config = dict(
    activation='relu',
    norm_eps=1e-05,
    attn_scale=0.177,
    bias='all',
    init_std_o=0.0127,
    init_std_down=0.0127,
    init_mimetic=0.7,
    lr_mult_o=2.0,
    schedule='wsd',
)
Each number is 200 + 30 x the weight over the matrix's rms, rounded and kept within 0 to 999. Layers, rows and columns count from 0.

# up: layer 5 MLP up, 256x64, rms 0.142, rows 224-255, columns 32-63
# down: layer 5 MLP down (transposed), 256x64, rms 0.127, rows 224-255, columns 32-63
up224,184,249,153,214,189,188,188,183,201,231,240,188,175,190,231,185,176,160,208,261,179,202,206,239,209,203,188,228,168,238,144,184
down224,194,110,188,131,201,223,289,226,260,149,229,231,210,184,229,233,255,177,197,251,259,190,173,182,238,250,210,195,183,204,198,228
up225,242,202,167,206,208,216,193,207,204,216,157,161,234,163,180,217,189,191,187,159,195,219,196,154,180,181,120,210,170,200,219,157
down225,125,177,285,178,265,205,193,188,188,191,177,184,165,240,135,190,201,158,222,188,239,135,208,154,179,195,193,245,176,195,241,248
up226,203,244,222,149,227,178,184,201,190,299,167,186,202,189,170,194,202,153,192,239,193,195,216,210,185,192,196,188,229,122,217,233
down226,179,207,171,173,208,271,199,109,202,200,230,234,231,203,187,189,186,241,146,213,285,214,200,197,185,192,145,249,195,146,237,217
up227,181,173,170,169,208,189,229,215,161,294,185,200,157,160,187,226,215,209,232,225,239,206,198,182,224,221,199,194,166,178,208,191
down227,215,202,193,194,240,175,154,190,184,255,196,206,217,220,222,191,170,146,213,219,215,170,186,167,172,270,243,170,160,170,179,229
up228,207,211,172,197,236,163,201,193,206,188,273,236,165,207,162,212,205,195,163,167,163,235,131,208,210,177,187,209,131,202,189,239
down228,265,148,130,208,233,173,224,208,144,186,126,235,160,254,204,216,171,186,151,232,210,164,200,207,142,199,191,167,188,206,193,229
up229,205,194,217,183,191,217,168,176,201,207,231,204,244,201,156,192,196,211,202,230,197,192,216,226,207,175,194,192,217,117,190,206
down229,183,180,223,208,164,143,179,222,188,219,155,161,150,228,191,232,197,237,185,123,215,208,183,166,190,162,196,234,226,205,203,257
up230,283,158,230,244,213,203,152,217,215,211,161,232,264,240,165,205,224,195,161,212,156,173,183,173,247,241,246,185,176,185,205,255
down230,153,174,171,171,195,168,244,171,241,214,183,238,210,155,229,203,173,193,202,230,213,233,222,186,222,186,158,183,213,218,183,205
up231,207,186,205,260,172,165,198,260,167,187,169,176,177,178,186,198,199,233,220,168,183,272,172,181,285,211,202,242,172,157,222,270
down231,199,213,196,204,208,176,198,177,195,164,140,211,172,254,207,210,168,177,232,219,164,199,184,221,151,195,187,216,174,237,197,292
up232,199,186,191,192,212,236,255,210,230,220,214,257,204,164,166,134,198,210,156,166,165,223,219,181,208,205,198,253,186,163,217,203
down232,200,170,184,167,249,207,188,128,228,162,210,244,163,203,226,187,124,195,217,176,218,200,239,168,141,226,216,176,201,194,181,176
up233,256,196,202,242,217,182,174,183,199,188,169,224,178,217,211,209,161,165,214,203,228,250,146,204,226,261,189,221,224,206,187,177
down233,163,181,206,220,219,161,150,245,237,210,205,212,160,191,170,204,208,185,202,229,203,201,208,172,206,186,210,195,201,192,205,232
up234,201,240,166,196,182,162,190,259,219,230,141,190,155,154,192,221,217,182,183,181,159,164,169,236,218,264,183,190,193,204,149,171
down234,172,153,198,184,243,212,211,228,193,217,202,221,186,218,217,172,198,172,251,230,193,229,206,207,188,174,227,120,219,181,188,195
up235,215,189,187,176,198,197,222,191,233,202,219,165,173,165,202,185,236,221,164,214,208,219,201,198,248,207,184,164,247,212,198,142
down235,180,165,208,217,194,200,225,234,172,203,193,180,145,235,214,226,182,190,235,185,216,199,144,237,184,229,210,170,216,159,186,210
up236,180,150,160,218,194,165,171,197,174,219,196,160,198,188,200,158,211,230,220,221,201,221,227,214,166,189,209,208,259,184,223,159
down236,213,205,201,217,220,216,219,169,221,195,204,235,227,156,252,209,177,201,195,160,175,165,197,181,183,210,240,208,175,229,199,193
up237,196,196,224,199,222,152,190,210,226,219,180,232,196,210,211,191,183,152,222,201,163,188,189,190,205,226,175,197,174,204,147,223
down237,208,183,196,197,209,221,254,223,191,153,181,214,154,192,206,203,209,180,208,228,215,168,199,227,168,195,234,196,240,179,248,190
up238,217,228,156,256,249,230,144,232,203,198,178,229,186,176,261,207,203,140,209,177,187,223,181,172,183,241,224,166,232,271,167,195
down238,221,153,204,177,168,197,284,180,248,166,185,178,243,176,183,210,167,216,195,193,223,155,195,189,226,253,222,262,232,206,206,205
up239,169,175,160,218,212,224,164,220,216,213,175,207,224,189,193,195,194,195,205,218,198,199,202,220,230,211,215,190,210,184,211,206
down239,238,221,173,193,165,152,216,195,146,206,224,216,161,171,206,182,216,197,180,211,222,200,189,175,169,172,190,216,209,230,200,177
up240,259,192,160,205,174,181,240,200,169,250,187,192,191,210,138,220,155,189,200,187,244,192,145,238,196,212,205,180,191,174,194,199
down240,220,229,281,172,159,243,230,222,206,208,202,204,216,241,195,199,221,189,220,217,186,196,175,169,201,129,265,231,152,176,199,184
up241,218,226,237,211,227,179,199,213,255,178,232,201,145,180,183,242,201,165,197,213,250,202,184,225,193,188,184,171,182,285,154,175
down241,153,210,228,184,170,249,260,228,138,242,210,167,225,238,170,177,173,222,220,189,205,248,206,240,186,200,204,172,209,153,172,181
up242,188,227,220,152,213,175,157,148,213,200,214,213,164,175,203,209,235,219,189,201,225,197,214,172,216,239,215,188,227,233,180,212
down242,197,177,189,269,182,218,232,213,184,185,199,217,253,151,160,193,208,212,208,166,169,193,224,215,186,211,190,244,160,182,178,207
up243,224,182,174,238,231,140,258,189,209,182,208,197,215,104,179,226,204,172,205,187,230,214,192,200,225,201,242,161,168,192,234,151
down243,210,257,175,239,214,226,235,247,152,253,175,170,228,196,220,175,221,195,216,145,180,186,202,128,163,207,220,199,159,110,186,178
up244,257,198,149,210,224,223,166,232,160,197,199,187,213,203,180,211,241,203,143,222,183,181,186,177,125,210,231,157,227,232,213,227
down244,223,193,196,299,196,151,159,182,203,190,132,207,205,237,183,204,210,152,216,263,236,195,197,196,247,265,196,251,231,170,191,166
up245,214,234,161,235,223,207,217,161,188,205,195,224,186,203,210,193,226,197,172,172,185,208,206,192,199,185,192,242,194,173,189,178
down245,177,186,241,177,237,217,225,220,177,184,200,197,214,137,204,215,255,202,174,242,161,235,212,206,158,199,193,243,189,197,240,242
up246,252,227,186,198,181,182,204,219,157,206,203,257,254,172,195,175,198,224,133,186,232,200,150,210,240,192,177,194,206,177,279,236
down246,207,172,210,202,216,193,196,186,213,169,181,223,164,175,228,247,192,237,197,178,222,188,201,211,152,193,223,155,206,205,183,226
up247,176,202,181,230,208,191,140,232,192,209,178,181,158,197,253,187,234,137,190,247,180,264,206,184,195,220,231,201,243,135,165,199
down247,182,227,229,219,202,238,256,205,254,172,163,209,203,149,154,218,162,205,133,250,199,251,214,241,251,138,208,156,196,169,148,187
up248,158,186,190,216,233,190,198,182,177,236,249,192,227,175,178,211,183,156,221,182,203,209,205,162,200,260,175,206,213,176,183,187
down248,261,203,210,190,162,236,171,263,154,184,182,164,227,243,205,227,182,195,255,205,213,182,190,213,175,215,234,229,208,183,220,209
up249,191,207,130,169,194,226,215,210,144,213,182,197,171,208,266,172,193,169,178,207,178,250,244,173,151,222,181,141,216,146,227,195
down249,161,192,199,184,234,198,213,250,140,196,185,184,138,197,195,204,192,257,210,212,205,278,271,187,203,161,195,83,245,218,209,200
up250,167,216,194,219,232,188,152,234,231,261,292,159,198,204,196,223,204,163,154,222,188,242,242,199,210,225,176,210,198,213,210,216
down250,248,211,199,248,253,229,226,198,213,301,155,198,174,237,228,193,197,165,192,183,132,199,177,202,218,183,246,161,148,171,157,174
up251,208,200,168,242,200,215,219,231,167,202,216,163,220,202,187,188,161,178,246,157,244,235,245,214,225,244,193,244,214,202,188,224
down251,184,178,203,211,200,197,217,218,173,174,234,191,172,230,231,197,207,174,209,167,271,182,171,192,181,207,208,231,210,136,239,236
up252,193,172,217,191,225,211,269,191,183,186,173,206,177,201,152,183,219,165,226,168,272,249,253,205,218,202,226,204,221,206,174,166
down252,218,199,196,261,205,188,170,231,208,237,189,179,211,209,177,136,215,216,247,206,196,210,195,217,220,190,213,199,214,227,176,214
up253,195,256,198,173,218,187,185,200,189,200,174,226,210,255,174,185,222,216,178,189,210,201,206,203,210,193,172,139,181,204,235,234
down253,237,222,175,218,198,197,201,204,246,203,197,200,190,186,215,184,195,204,236,189,222,204,216,189,174,209,230,247,179,200,206,168
up254,244,162,220,237,206,239,172,202,210,206,200,188,224,120,134,209,209,192,147,207,179,190,181,192,97,249,210,168,306,259,210,205
down254,149,113,236,192,202,236,201,214,146,269,233,192,220,115,173,217,256,142,162,269,140,239,234,159,122,184,228,159,260,156,194,227
up255,224,195,182,201,179,239,162,204,225,201,221,188,200,227,185,185,185,202,173,187,230,241,162,189,168,161,195,251,202,138,212,156
down255,206,229,201,219,190,206,187,164,202,209,224,194,220,194,211,236,258,182,250,142,101,214,190,195,196,222,223,209,190,168,140,211